{"n_layer": 11, "d_model": 384, "n_head": 6, "n_kv_head": 6, "head_dim": 64, "d_mlp": 2048, "vocab_size": 8192, "activation": "swiglu", "norm": "rmsnorm", "norm_place": "pre", "norm_eps": 1e-06, "positions": "rope", "rope_base": 32400.0, "rope_fraction": 0.5, "qk_norm": false, "attn_scale": 0.125, "bias": "none", "tie_embeddings": false, "parallel_block": false, "init": "uniform", "init_std_qkv": 0.0198, "init_std_o": 0.00423, "init_std_up": 0.0198, "init_std_down": 0.00183, "optimizer": "soap_variant", "lr": 0.00211, "lr_mult_qkv": 0.7, "beta1": 0.95, "beta2": 0.95, "lr_head": 0.00668, "grad_clip": 2.0, "warmup_steps": 200, "schedule": "cos", "final_lr_fraction": 0.03, "batch_tokens": [32768, 65536, 98304], "seq_len": 1024, "doc_mask": true, "train_tokens": 284700000, "steps": 4688, "dataset": "wikipedia_en"}
Each number is 128 + 32 x the weight over its row's rms, rounded and kept within 0 to 255. Layers, rows and columns count from 0. The size above them is the row's rms in percent of the matrix's.

# layer 8 attention output (transposed), 384x384, rms 0.0984, rows 80-127, columns 288-335
size [ 98  95 101  97  98  92  99  97  95  99  96 100  97 100  96 101  96  98  95  94  95  95 104  99  95 102  94 106  98  93  99 102 100  98  94 101  98  99  97  97  99  94 102  94  96  98  94  97]
[[ 87 198  60 149 103 101  93 204 160 169  86 132 211 130 116 167  66  65 132 119 177 131 114 146 126 163  97 126 110  84 107 112 113 167 116 121 107 151 102 108 149 134 133 100 121 101 116 176]
 [ 91 177 163 100  92  66  94 145 128 135 111 135 128 149 140 137 121 198  77 168 116  70 163  78 144 143 141 133 172 100 123  71 138 132 160 142 163 218 125 125 115 100 120 184 121 156  98 187]
 [119 116 136 143 147 128 146 101 122 144  93  81 105  95  92 117 129 147 129 112 101 136 169  98 111 167 139  95  77 143  79 116 199 140 114 142 131 129 125 143 140 136 151  84 116 137 110 147]
 [155 131 104  89 137 153 144 132 130 161 134 147 127 123 104  82 206 139 160  85 112 119  73 151  77 116 135  81  90 169  70 112 136  87 121 130 172 122 109 114 142 200 136 118 176  90 101 162]
 [104 111 144 151 165  78 163 110 144 142  97 196 140 148 110 172 137 153 158 185 132 130 144 117  65  96 117  74 147 103  94 194 154 100 136  76  88 127 103 136  95 161 127 148 149 151 154 155]
 [136 127  85 170  82 168 173 158 164 136 140 107 128  70 164 101 150 106 132 134 114  68 101 128 129 171  69 110 133 120 148 102 122 192  54 126 132 159 175  69 143 118 150 114 130 132 115 113]
 [ 97 121 174 132 134 123 145 141 177  76 149 117 125  56  99 103 203 148 158 124 146 125  89  78 138  69 132 139 128 118 162 110 106 171 146 120 131 128 119 168  54 110 132 174 197 164  89 156]
 [ 99 133 155 128 151 137 102  97 159  95 117 150 127 121  64 110 173 126 106 148 143  89 119 146 122  90 121 161 132 180 130 111 124  46  93 122 118 122 144 169  79  93 132  84 102  94  81 105]
 [ 99 156 149  66 156 170 111 144 131 126 125 158 144 138 130 110 130 145 118 120 161 139 123 134 163 124 176 180 112  85 134 146 105 174 147 130 127 125 190 123  97 117 128 159 118 102 124  79]
 [148 143 128 110 134 103 147  96 133 155 148 118 148 169  99  93 164 171  96 132 113  87 134 109  84 115  95 139  93 155 148  74 163  76  64  85 130 141 158 118  86 134 153 141 173  96 149 127]
 [103 163 103 147 137 205 108  88  99 103 132 149 178 207  82 122 124 124 147  74 168 132  81 107  97  89 107 149 204 107 121 146 136 148  99 156 146 122 117  99 139 109 152 147 140 105 118 124]
 [138 143  82 172 133 126 140 135 151 118 222  96 135  97 120  98  99 104  77 100 156 190 128 143 147 105 111 122 113 172 116 188 101 160 122  70  78 133 155 158 138 131  92 120 173  88 149 130]
 [114 122  93 145 199 124 154  92 165  80 164 121 173 154 214 126 170 130 177 121 174 159 156 158 118 116 113 100 123  98  82  70 178 113 173 121  95  85 138 122 133 122 140  94 165  86 129 124]
 [138 111 130 151 148  79 142 114  89 123 149 176  51  97 163  87 161 128 101 105 121 115 157  71  75 143  94 131 129 112 172 168 132 171 157 125  96 116 137 123  88 125  94 136 136  64 140 156]
 [143 134  87 131 150  58  89 113  89 148 141 121 114 137 160 169 103  90 130 129 119 127  87 144 158 106  88 159 148  99  85 132 123 120 112 128 142  85 132  57  97 107  87 148 144 125  81 136]
 [110 128 147 153 134   0  50  88 105 150 157 117  59 177 126 114 126 158  79  70 123 167 108 104 122 115 135 144 130 165 130  93 101 133 129 112 103 105 120 170 100 143 141 153 138  97 169 107]
 [161 165 179 133  92 122 120  73 149 124 139 137 140 189 128 191 143 122 155 192 178 171 118  94  87 103 135 117 106  97 144 113 125  73 147 157 135 138  90 168 163 141  93 101 140 153 185 133]
 [145 112 161  74  76 136 155 143 148 106 100  83 149 109 139  87 112 187 158 142 152 171 142  83  71  59 144 140  94 177 136 150 147 115 111 153  99  88  95 138 123 100 146 106 131 113 116 151]
 [138 109 161 127 153 220  84 142 166 109 170  69 130 133 115 164 187 143 134 154 136 103 146  83 173 158 130 138  97 125 133 162 141 146  88 129 117 144 126 133  96  57 135  75 102  84 133 199]
 [ 81 136 117 158 185 136 148 120 169 106 137  69 134 141 127 165  52 147 142 113 129 123 135 141 166 144 159 169 199  91 158 134 148 140 105 106 133  94 151 103 140 101 115 178 135  95 125 156]
 [146 152 109 158 135 160 186 133 131 139 112 159  97 152 159 125  82  94 164 153 147 162  66 143 161  95 124 100  71  94  76  93 196 205 199 202  93 111 142 125 117 182 120 172 111  80 106 110]
 [113 126 121 159 124 164 155  78 181  55  66 147  90  72 110 184 129  93 141 152  90 124 142 182 109  90  67 132  94 143  78 119 150  66 113 171 145 156 115 121  69  73 117 144  98 178 180 176]
 [165 135 164 131 151 104 152  84  49  95 142  27 154 180 154 117  99 100 131 120 163 126 138  91 128 147 125 112 146 140 158 102  87 108 109 102 137 113 115  83  94 130 118 125  94  96 109 155]
 [194 133 139 158 126 139 153 154  82 127 102 132 183 158  98  86 125 165  95 156 131 147 149 124 130 124 114 150 167 106 136 172 100 153 121 152 150 115 168  91 135 137 121 110 144  85 164 140]
 [113 153 133 141 106  91 135 123 155 135  85  97 145  81 151 116 118 155 120 129 111  88 114 156 171 102 154  81 153 125 118 120 114  47  49 113 166 157 148 122  71 124 107 116  98 118 182 113]
 [104  63 122 132 189 120 204 137 153 162 104 113  89 187 141 112 104 101 167 140  78 147  92 113 119 114 133 145 141 108 136 116 136 159 111  59 175  65 106 148 135 129 114 161 124 124  96 159]
 [140 141 145  83 159 148 137 100 175 213  83  92 151 154 115 148 126  94 183 158 162 115 153 191  90 163 181 191 133 179 110  89  63 110 125 103 133 116 102 117  41 135 174 148 176  82 143 154]
 [140 125 111 109 131 131 111 106 116 134 180 190 162 169 118 115  99  89 166  87 132  96 177 125 126 134 162 123  88 113  89 136 138 111  85 100 139 153  95 129 102 142 137  95  74 109 137 136]
 [189 105 139 152  77 168 138 118  50 114 159 109 147 140  73 107 173  86 139 119 145 196 156 103 116  92 131 113 100  62 138 136  74 112 106 143 111 140 187 136 133 188 159 191  80 127 118 170]
 [157  96 108 160  81 128 114 112 114 151  55 112  86 156  78 141 107 140 147 110  65 124 141 172 155 125  89 155 174 169 173 108 147 222 110 185 152 132  98  90 150 108 146 112 122 146  91 164]
 [116  84 153 122  81 146 164 128 152 170  97 144 110 201 134  78 125 105 127  63 106 139 137 152 112  82 164 155 120 152 116 109  73 160 139  95 146 161  93  87 138 101 137 138 148 109 180 141]
 [113 132 104 119  97 179 145 148 179 147 109 116 130 110 141 114  65 126 136 185 115 172 196  97 173 108 122 120 143  67  99 111 141  92 157 141 131 100 135 166 158 166 153  83  54 136  76 117]
 [139 179 141 139  94  99 153  80 151 128 127 172  98 219 155 157 117 175 106 132 139  81 110 148 130 180 163 137 100 150  62 107 140 132 133  62  83 133 133 138  89 149 102 153 142 160 152 183]
 [172 187 135 175 125 117 111 146 139  91 131 185 101 170 157 108 130  98  83 129 107 123 131 138 141  95 135 151 134  72 162 167  83  59 132 136 162  51 145 126 103 106 161 122 210 155 117  98]
 [180  91 136  86 131 104 103 116 144 122 128 130 133 104 127 122 135 112 144  28 173 171 172 144 153 122 129  96 216 142 158 109 124 165 122 196 186  91  97 118 148 141 114  93 144 127 141 146]
 [135 169 138 117 145 139  85 127 128 110 113 150  68 148 134  98  86  82 104 131  77 116 128 101  70 181 101  66 124 105 159 115 130  93  73  25  98 131 119 104 195 161 115 127 111  67 151 118]
 [112 113 153 159 139 125 129  91 151  49 141 146  97  89 142 113 138  79 189 214 123  94 158 182 108 112  74 140 113 180 122  25 138  62 142 105 117 100 115 149 146 133 126 117 109 128 121 119]
 [197 100  83 100 128 148  82 141 127  71 113 147 126 157 158  58 116 111  86 157 108 123 113 102 108 161 153 118  64  96 106 131 142 124 114 147  78 111 128  85 102 117 125  64 162 137  74 155]
 [102 149 104 107 145 112 106 132 170 159  50 122 162 116 235  69 115  77 154 131 148 131 152 132 116 169 170 112 210  63 106  94 140 108  60 127  99 100 129 145  90 110  75 109  87  95 183 163]
 [174  97 125 128 170 132 122 151 177 125 133 168 143 129 140 160 132 135 164 151 137 125 123 172 108 105 107 103 108 143  95  99 129 182 105 152 113 137  88 150 106 179  95 165 163 157 170  86]
 [180 136 117 147 167  98 199  85 152 179 146 140 134 120 126 115 178 108 133 146  70  89  93 108 122 168 119 140 130 142  84 157   5 158  89 140 153  91 129 141 134 120 101  84  46 163 122 138]
 [138 154 115 134 136 100 119 106 171 120 143 112 139  90 110 113 158 143 175 109 117 133 169 110 111 140 136 119 133  83 131 190  86 137 100  82 171 105 146 156 193 120 110  84 144 137 141  82]
 [111 193  73 179 143  91 171  97 147 151 136 146 161 105 161 232 153 134 133 147 101 150 133 149 156 137 165 128 152 146  74 159 151 137 178 136 165 136  47  69 150 126 120 158 136  91 101 112]
 [159 173 132  83 115 114 120  98 109 163 131 115  52  87  96 109 149 128  92 123  66 133 156  84 139  48  98  99 156  82  95  97 178 129 146 169 130 112  63 138 127  69 119  63 119 113 159 164]
 [104 117 175 166  83 124 188  96 106 148 136 149 137 103 189 139 126 117  80 129 191 198 120 156  91  85 102 148 135 129 123 129 107  78 134 107 109 162 120  97  77 113 159  93 135 125  76 136]
 [102 104 117 123  96 122 150 129 134 126 108 173  90 133 134  51 169 113 131 152 104  93 155  98 193 142 134 133 121 104 111 127 103 135 139 127 125 144 123 162  76 123 156 104 149 143 150  88]
 [107 160 153 151 149 116 145 184 114 102 122 128  95  99 130  83 124 119 134 147  99 148 147 130 137 166 134 101 116 187 114 166  97  93 118 179 161 111  60 126 136 156  97 129 118 121 132 111]
 [161 143 114  85 125 171  88 105 117  94 161 162 102  83 169 123 140  70  93 135 106 109 117 100 183 115  89 168 149 189 155 183 123  58 133  95 150 100 151 131 126 161 114 124 128 138  93 200]]
# layer 8 attention value, 384x384, rms 0.078, rows 81-127, columns 288-335
size [ 96  96  95  96  93 100  95  93  99  97  98  96  94  96  97  96  96  94  94  95  94 100  96  94 100  93 101  96  91  95  96  98  94  94  99  96  96  98  93  97  90  99  90  93  94  95  95]
[[134  99 126 115 145 143 158 152 114 109 162 121 204 136 120 124 106  91 144 135 102 167 108 100 110 155 104 160  93  92 121 118  81 145 114 139 135  78 170 100 148 181 136 176 105 185 175 127]
 [214 112  85 144  86  84  97  93 189 104 155 115 140  97 159  95 150 143 128 115 159 107 100 159  88 128 136 120  93 102 136 102 162  91 121 166  92 115 115 174 165 197 168  76  99 114 159 184]
 [117 118 159  96 188 131 128 138 158  78  96  68 125 108 156 136  99 128  66 126 119 155 168 149 211 133 153 236 193 116 153 121 138 192 141 181 145 191 162 124 108  93 133 179  88 148 111 101]
 [150  54 124 145 141 144 134 154 107 142 126 206 108  83 143 150 160 124 143 116 135 121 115 115 163 197 135 125 133 127 100  92 131 135 112 117  94  81 105 119 137 100  93 133 104  84  89  95]
 [105 174 161 110 137 137 146 136 101 151 160  73 111 134  94 107 103 141 106 147  97 139  74 167 159  93 198 128 150 151 147  93 154 105  73  80  91 148 143  65  93 208 157 129 134 104 138 173]
 [132 103 103  80 155  63 108 117 141  84  71 156  78 138  93 155 114  94  90  86 165  71 103 159 123  80 145 120 164  56 133 116 166 105 158 119 121  84 151 109 169 164 153  55 159 140 140 128]
 [ 87  65 134 119 106  72 104 137  76  75  90 131 165 112 142 110 134 118  84  80 160  94 177 188 119 167  87 179 173  92  94 187 132 169 115 118 107 150 129 119 138 142 125 151 101  98 102 133]
 [102  88 134 169 165 143 129 111 119 125 147 143 133 116 205 148 122 150 208 126 133 140 131 125  66 172 109 103 113 125 134  87  97  89 116 142  72 144  96  97  78 158 127  49  94 178 110 124]
 [124 149 157 197 128 143  88 158 159 180  86 100 138 167 123 130 165 110 143 144 127 184 168 125 188 131 143 185 159 106 148 148 108 155 132 172 190 104 152 122 114 114 144 162  68 116 143  84]
 [134 136 125  96 132 122 107 122  93 117 132 139 162  99 118 125  89 171 133 154  91 103 158 111 122 214  87 162  82 122 111 123  53 138 155 133 102 136  91 179 109 161 126 115 126 110 122 122]
 [110 160 180 130 106 157 131 155  96 123 123 128  83 144 153 146 131 129 148 144 137 132 169 130 143 135  81 130  93 101 121 129 182 151 114 152 170 167 169  61 118 120 117 132  55 143 107 128]
 [146 103 176 104 159 112 122 184 144 110  95 112 106 114 131 167 144 109 176 159 123 118 163 122 147  96 134 108 177 192 109 181 168 125 146 124 148 161 157 198  56 161 136 179  95 159 170 115]
 [169 137 108 228 188 139  99 134 155 129 123  81 158 127 158 113 102 107 160 162  90 120 177 161 106 124 139 138 121  93 103  95 156 128 137 122 136 127 126 107 176 123 151 107 122 157 147 125]
 [136  99 189 139 141 108 127 175 112  61 185 121  99 153  85 171 156 118 116 158 177 128 208  37 124 182  41  96  95 144 119 145 149 107  88 106 124 123 144 128 119 105 183 118  84 100 152 113]
 [191 112  59 137 150 135 148  83 142 110 100 135 120 182 102 103  96 152  84 105 137 128 172  95 120 178 107 106 107 100 108  75 133  67 184 122 169 137  88 172 150 139  92  82  98 167  78 131]
 [110  66  99 189 124 125 152 155 121 125 103 135 123 112 112  75 148 151 151 119 120  77 105  84 222 135  78 179 115 114  92  79  80 163 111 127 184 116 108  95 126 153 224 110  96 124 127  71]
 [ 90 136 115 124 145  84 137  64 133  86 119  96  97 125 174  99 139 156 102 121 127 159 107 107 113 111 169 154 133 110 140 119  65 173 120 109 115 126 158 139 143 145  95  74 111 147 139 122]
 [114 120 130 140 124  99 148 140 106 146  84 157 126 144  80 142  89 144  89 106 140 120 152 153 170 142  77 132 103 132 139  87 207 109 102 164 168 119 157 130 148  66 136 147 160  98 124  96]
 [110 122 199 127 154  90 156 111 113 156  77 122  99  94 131 112 140 105  92  87 143  88 151 100  82 124 105 113 128 154 125 108  88 114 141 127 100 156 180 117 112 108 135 154 169 175 173  86]
 [113 133  77 147 112 110 136  91 118 164 213 148  98 146 187 140 120 167 120 184 115 160 148 163 163  88 138 135 163 150 147  81 118 121  70 132 160 121 117  94 156 136 135 175 109 123  97 125]
 [172 126 178 117  75  87 130 120 138 126 186 149 158 142 127 110 136 129  99 118 151 104 123 177  60 110 134 132 157 164 112  60  57  88 119 136 154  79 158 154 182 131 140  79 118  65 156  98]
 [ 57 150 141 137 117 143  89  70 126 123 156 166  98 154 135 104 148 159 155 172 140  96 131 115 159  99 109 166 117 159  89 143 157  98 143 130 128 105  96 112 123  92 146 131 158 184 128 184]
 [169 109 136 165 132 118 112 129 175 168 195 100  52 137 153 129 138 110 125 130 145 118 188  96  85 153 189  84 150  92 154  90  97 170 128  47 161  84 108 112 108 193 117 180 113 134  91 119]
 [186 128 128  99  99 148 162 143 139  95 159 116 139 130 122  89  91 116  95 167 156 143 145  85  78 105 142 175  94 122 122 176 168 142 189  63 113  51 147 186 109 138 170 112 120  90 106 123]
 [ 94 218 129 163  52  86 128 115 129 153 115 132 165 152 114 143 126 175 174 133  80 114 155 143  87  85 115 106  96 163 197 171  97 127 134 169  54 146 133 123 140 111  98  61 140 139 179 165]
 [129 109 120 100 152 126 170 103 125 156 111 183 118 110 135 150 109 123 143  93 133 125 127 164 125 143  95 117 125 213 130 118 199 102 178 159 195 155 133  74 181 120 148 158 126 149 106  80]
 [105 115 114 112 106 152 145 101 161  83  87 191 160 118 111 110 125 140 176 168  85 102 123 198 134 111 115 124 205 142 136 135  56 130 136 118 138  66 149 109 141 143  88 174 147  74 162 121]
 [124 156  98 171  99 107 123 125 166 132 132 168 128 141 123 127 134 185 131 160 143 110 135  97 174 135 135 137 132 161 189 157 138 117 126 152  97 185  92 130 128 107 141 107 125 135 103  85]
 [151 141 130 121 101 130 118 152 138 153 141 155  69 107 129 125  43 137 163 158  86  97  84 107  89 108 169 138  86 114 114 159  77 135  95 117 125 177 152  99 152 189 149 109 112 149 153 158]
 [114 170 136 130 108 119 132  99 150 188 157 160 127  84  88 152 157 101 133 166  87 104 152 172 125 158 138  80 143 116 113 159 133 134 114 117 167 159 116 101  77 150  65 141 131 165 106 114]
 [100  59 163 139  84 153 119 146 148 132 152 124 131 132 129 143 127 153  95 120  64 107 109  78  86 132 119 139 102 130  84 117 134 103 108 160 146 155  78 134 112 145 117 115 169  88 157 110]
 [113 128  94 172 126 159 169 169  94 148 166 124 159  63 152 156 183  98 137 106  87 139 109 152 128 147  70 122 132 121 133 188 153 118 151 152 108 143  94 157 155 138 169 111 136  78 113 101]
 [ 87 104  69  80 159 114 174  57 131 175 104 104 140 167 135 115 104 116 120  89 125 187 149 106 130 107 169 140 147 239 131 146 125 142 103 127 149  72 147  71 149 106 146 127 177 124 133 100]
 [183 126 153 104 130  92  98 141 105 217 143 159 104 174 120 110 159 158 131 105  97  71 140  74 123 137 108 110 125 127  73 149 122  72 116  98  36 159  93 150 142  90 139 134 129 178 151 103]
 [139 185 106 169 119 215 185 137 147 124 109 101  86 169 114 197 141 146  90  98 121 127 106 155 166  81 100 169  99  76  41 183  81 118 163 147 170 125 132 179 126 174 160 102 154 133 111 119]
 [ 95 174 179 146 163 148 153 181  67 134 138 134 141 125 116 109  89 129 111 117  90 181 152 168 148 107 122 151 164 124 103 161 156 119 127 125 159  96 121 119 132 111 103 190 157 171  96 150]
 [128 113 150 165 130  84  98 176 120 104 138 138 162 137 143 118 104 149 152 162 115 100  48 120 138 133 140 150 142 104 143 134 146 144 105 164  87 122 133  96 157 146 130  94  53 140 121 138]
 [128 164  94 121  95 106 155  83 144 112 152 120 140 145 139 114  80 130 115 168 133  79 106 151 107  95 141 198 137 100 133 191 161 136 151  70 124 157 102  79 143 152 149  60 133 204  75  95]
 [135 148 153 100 140 128 110 102 117  76  93 118 143  95 119 128  97  95 112 105 203 209 112 102 128 159 190 154 182 158 152  93 178 109  75 120  79 156 122 117  71 116  86 122 131 160  91 110]
 [114 132 108 116 141 133 137 174 115  94 162 164 122 194 176 103 138 101 152 164 115 189 104  91 120 102 135 114  87 112 174 155 121 153 131 123 123 117 167 105 148 114 106 120 145 101 158 134]
 [105 159  70 154 181 117 155 107  95 102 115 109 124 127 128 112 112 111 137 145 111 108 120 134 108 126 129 118 201 118 192  91 125  89 203 112 158 138 176  44 142 200 135 151 156  98 136 109]
 [149 148 165 151  71 100 127 181 145 137  98 123 130 138  93 142 117 165 132 146 105  97  97 105 155 100 162  99  82 104 121  89 109  75 120 180 144 128 133 201 104  82 124 164 156  94 126 149]
 [119  39 144 129 130 135 143 146 151  79 155 144 136 178 105 111 115  97 131 135 127 166 108 126  96 177  88 134 108 105 152 126 100  81 152 142 118 175 127  45 129 139 125 147 124 150 128 100]
 [135 116  92 116 120 130 121 100 162 147 152 154 140  99 125 143 136 108 150 124  91 132 112 103  92 127 128 114  80 122  79 104 100 114 153  91  79  79 117 179 145 150  67 207 197  82 130  54]
 [126 132 170 154 135 193 106 168 117 117  88 134 167 133  81 163 163 131 132 109 140 119 135 155 142 125 115 122 172 163 103 155 160 137 109  86  89 141 146 104 146 185 113 122  93 145 131 144]
 [143 122 144  91  77 109 140 154 128 113 101 132 136  86 106 177 175 134 151 157  54  78  98 128  97 106 139 119 176 124  76 157 131 184 134  72  71  97 137 177 171 109 181 153 185 122 151 161]
 [ 42 116 110 111  96 129 166 100 158 129 102  86  89 123  79  88 156 169 132 133  98 157 138 138 142 143 131 138  71 129  99  51 142 174 116 157 150 159 100 170 150 103  45  88 181 133 163  85]]
# layer 8 attention query, 384x384, rms 0.0528, rows 128-149, columns 288-335
size [ 55  59  62  57  65  70  65  73  65  81  76  74  67  84  83  66  79  73  93 104 102 106]
[[120  86  93 172 125  94 182 131 107 101 144 163 103 168 166 138 165 149 188 158 138 130 208 128 174  96 107 150 168 143 103 134 152  88 141 190 127 123  70 163 127 118 142 146  96 122 178 126]
 [116 175 166 132 163 145 151  98 142 134 117 162  77 149 169  89  65 148  89 128 149  92 174 170 105  98  89 122 101  96 144 100 116 172 176 130 122 125 147  98 130 158 109 109 110 143 131 130]
 [170 151  97 173 174 101 162 170 127 129 135  94 164  69 122 125 131  80 159 105  99 140 123  78 118 183 148 176 181 124 136 195 141  69  76 152  94  79 178 153 141  89 129 152 107 124 131 141]
 [121  84 142 128 134  75  97 153 201 130 125  65  96  94 139 133 180 125 125 124 216 126  82 176 101 139 147  92 162  98 114 171 129 131 131  92 166 131 121 108 145 170 148  81 140 142 181 153]
 [138 188 115 126 151 168 153 174  70 117  80 129 125 157 124 111 152 101 133 127  63 191 235  63  54  98 137 164  94 117 143 141 115 122  50 171 110  89 138 121  95  80 161 142 129 115  99 163]
 [126 100 145 153 135 141 110 130 180 130 136 115 119 126 150 165 130 129 136 110  57  66 143  75 142 124 102 161 179 114 121 183 154 105 109 133 160  98 128  85  25 156 108 102 131 136 188 104]
 [ 98 123 129 136 116  76 112 109 221 137 174 129 138 139 147 128 165  80 137  79  75 100 121 130  82 158 132 108 172 121  98 160 153 153 122 112 127 148 119  95 130 111  68  69 124 187 213  68]
 [147 144 125  64 102 157 155 116 151 113 163 160 135 149 122 127 141 154  74 132 147 155 116 113  90 149 122  99 102 120  68  74 106 117 154  63 137 158 139 180 149 129 108 175 119  99 118  77]
 [166 190 133 100 139 198 124 133 156 133 150 153 150 108 210 121 110 174  69 142 153 132 103 123 115 137  84  49 132  90 120 107 139 130 138 123 134 179 126 139 147 132 100 191  90 125 111 164]
 [151  98 171 149 146 210 128 153  96 119 117 133 126 133 104 173 126 124 146 139 132 144 115 114 122  74 158 113 158 177 183 108 171  95 151  72 128 115  55  85 147 171 183 161 152  81  83 195]
 [182 145 119 160  82 158 145  87 112 105 197 120 162 118 132 157  81 124 101 164 113 145  70 106  87 160 141  59  94 121 109  52 120  82 181 103 145 104  86  88 129 125 132 140 124  79  63 124]
 [206 135  82  84 117 155 149 157 122 137 152 114 130  84 127 143 136 169 121 198 187 142 139 116 128  98 109 145 100 122 119  87 116 163 109 133 104 120 148 134 160  85 131 163 118  86 105 136]
 [128 110  94  81 121  80 139 115 173  90 184 110 152 130 134 122  91 119  75 128  55 145 133 125 140 167 178 124 120  86 102 159 116 132 127 191 133 111 200 104 108  92  68  88 122 133 168  70]
 [162 127 127 125 140 212 145 130 136  88 151 117 143 120 179 157 145 159  76 148 162 133  53 130 132 131  84  78 108  81 152  76 156 116 132  87 147 173  69 124 152 133 134 187 144  74  72 192]
 [143 117 120 181 122 111 135 131 111 155 124 151 128 118 132 190 105  94  71 167 104 117 146 104 108 120  94 125  86 140 106 100 156 200  92  97 114 148 144 164 125 108 134 192 159 100 110 166]
 [116 150 121  81 152 135 135 119 145 143 149 117 143 149  82  45 137 188 145 111  92 118 123 117 110 101 176 150  96  67 129 160 130 186 122 137 149 147 183 133 137 110  90 145 172 143 181 122]
 [ 90  70  99  48 162 114 107 151 124 133 105 147 121 145  98 127 164 165 169  85 103 144 154 119 167 137 191 167 177 131 130 129  55 120 152 110  86 127 137 122  35 115 115 113 121 138 119  99]
 [176 112 108 157 117  72 124 146 133 175 111  89 103 135  83 137 163  91 131 132 107 132 140 112 122 131 166 183 119 159  90 149 119  77 207 132  74  83 187 165  67 173 146  75 114  57 100 113]
 [183 121 158 166 206  79 202 110 173  95 108 118 194 136 124  90 187 109 146 113  87 134 120  84 112 112 139 164 157 205 155 163  93 107 110 175 200 112 134 123 161 126 102 137  68 107 123 120]
 [ 71 142 130  94 106 149 115  94 155 153 144  53 140 104 137 120 163 115 135  98 190 142 122 146  59 114 159 145 131 100 105 156  70 122 151 161 133 162 128 152 108 137 105 105 107 126 139  58]
 [130 103 141 134 158 121 157 143 136 138  93 108 114  98 102 153 123 117 111 150 159 140 167  92 119 133 103 121 125 125 147  83 166 125 123 149 126 151 107 162 152 118 100 121 100 100 171 130]
 [113 102 168 184 165 184 167  68  93 109 110 110 145  92 137 146 148 185 134 102 125 109 124 165 132 121  97  91  79 143 172 139 127 107 121 144 196 221 114  96 123 161 142 125  60 147 127 129]]
# layer 8 attention key, 384x384, rms 0.054, rows 128-148, columns 288-335
size [ 60  61  63  66  70  67  65  72  67  71  86  68  82  70  73  87  86  82 109  93 103]
[[ 90 119 109 115 137  82  53 175 125 110 137 109 134  58  94 128  98 138 103  72 145  71 126 147 111 131 158  71  95 137 137 132 127 168 145  47 125 110 161 106 164 132 152 163 177 151  75  83]
 [107  47  87 119 121 127 133 198 105 110  77 137 177 109 122 165 164 195 102 136 155 160  88  94 124 143 160 152 162 176 114 135 141 160  70 120 118 155 149 189 134 143 124 184 147 101 138 143]
 [145 132 155 104  78 178 156 111 115 125  97 131 126 194 126 113 157  96 132 145 183 160  96 143 132  59 124 149  67 171 123 114 111 142 144  84 184 124  76  25 125 146 135  73 107 110  99 114]
 [164 193 133  97 143 128 178  94  84 139 179 171 152 171 170 141  91 174 136  92 150 103 107  98 125 164  79 194 120 160 194  92 124 127 127 170  94 170 124 105 116  70 134 121 109 146 149  96]
 [165  84 110 113  97 105  97 102 149 132 153 118 159 107  85 100 156 150 124 161 219 107  41 193 134 152 107 171 123 126  97 129  96 151 167  92 145 188 141  84 129 111 153 103 156 144 144 140]
 [174 178 150  89 132 107 157 107  98 131 125 176 159 166 108  84 126 104 116 163 188 174  98 122 102 178  99 128 127 136 175 117 177 186 128 111  55 213  80 169 172  98 154 121 119 139 137 115]
 [132 167 112 146 155 120 128  76 163 121 164 172 128  59 134 118 113 155 101 139  92 118 163  99 191  67 157 158 124  81 167 128 134 166  92 132 102  85  85 144  95 118 118 114 162 136  87 143]
 [ 90  50 131 188 166 117 113 167 146 137 114  96 106  89 129 153 135  36 140 134 172 140 121 134 158 130 168 143 106 160 147 131 143  91 124 157 191 107 154 101 181 139 111 110 114 113  95 165]
 [102  83 179 159 109  86 160  85 117 117  84  69 132 186  73 145 152 103 116 148 157 141  45 187 134 120 134 128 136 176 121  88  74 120 153 156 192  87 143 163 202 195 126 141 148 176 147 119]
 [149 138 126 116 118 129 171 138 104 132 116 104 128 150 175 146 136 166 112 147 145 120 143  97 113 166  44 101 179 103  79 126 108 155 116 127 133 183 154 142  52 100 135 110 142  71 154 169]
 [ 89   9 128 113 103 167  95 170 130 118  73  86  89 136 112 127 164 140 118 105 212 153 132 115 156 149 141 147 114 186 133 127 160 190 135 125 151 144 141 129 153 149 131 106 168 118 183 150]
 [ 98  77 138 180 112  70 129  91 122  78 159 114 131 162 145 158 105 165 112 164  99 136  71 182 118 162  97  79  84 150 120 137 109 164 158  84 112 144 136 135 142 115 104 146 167 149 161 131]
 [ 76 140 137 163 105 110 130 115  88 126 137  76 105 163 116 178 181  80 139 120 162 165 107 187 123 155  94 109 121 136 161 108 134 139 188 138 167 137 136 135 149 113 156 159 181  98 151 151]
 [ 57 115 146 162  69 100 139 113 104 100 146 108 106 118 136 184 167 125 197 104 120 164 167 108 115 134 117 191 102 137 109 125 115 114 101 168 153 212 137 137 113 164 173 132 160  92 135 147]
 [ 90 129 109 160 146 113 179 101 190 111 157 198 108 168 158 157 139  65 144 111 154 167 115 185 152 135  37 108  64 135 123 126  66 130 175 177 181 140  66  77 137 154 143 170 154 116 142 132]
 [ 97 120 153 145 143 114 110  85 184 133 113 220 135  80 164 124  85  77 172 187  78 103 145 164 146  81 133 167  94  97 131 126 111 120 111 122 140 114 111 142  89  72  91 107 119 168  71 128]
 [134 124 170 141 160 195 101 193 149 110 108 170 149 121 190  92  83 136 144 115 130  90 106 152 132 102 149 171 119 116 156 161 116 108 157 130  74 115 138 173 166  76 133  74 119 215 100 112]
 [ 70 132 181 135 140 129 169 129  73 107 194  50 163 179  90 125 170 122 115 115 108 114 112 125 145 125 108 126 119  39 140 139 117 163 139 105 142 169 133 121 140 115 125 165 161 134 182 151]
 [168 109 127 182 174 145 118 189 138 144 143 168 120 125  38  98 104 108 147 115  70  92 125 103 143 135  59 119  62 122 141 149 146 132 122 152 139  91 126 125 135 115  79 111  99 129 107 176]
 [100 144  89 120  97 114 154 112 160  82 121 118 147 156  74  62 198  72 175  95  63 148 163 149  82  86 126 169 137 141 132 177 111 119 146 143 132 146 135 115 152 191 152 155  85 122  98  63]
 [ 34 108 105 153 133 178  72 122 119 140 124 167 109 181 123  56 100  71 152  79 115 120 128 108 101 118 151 169 120  76 168 135 114 103  84 125 135 131  96 156 161 129  64  74 128  99  99 209]]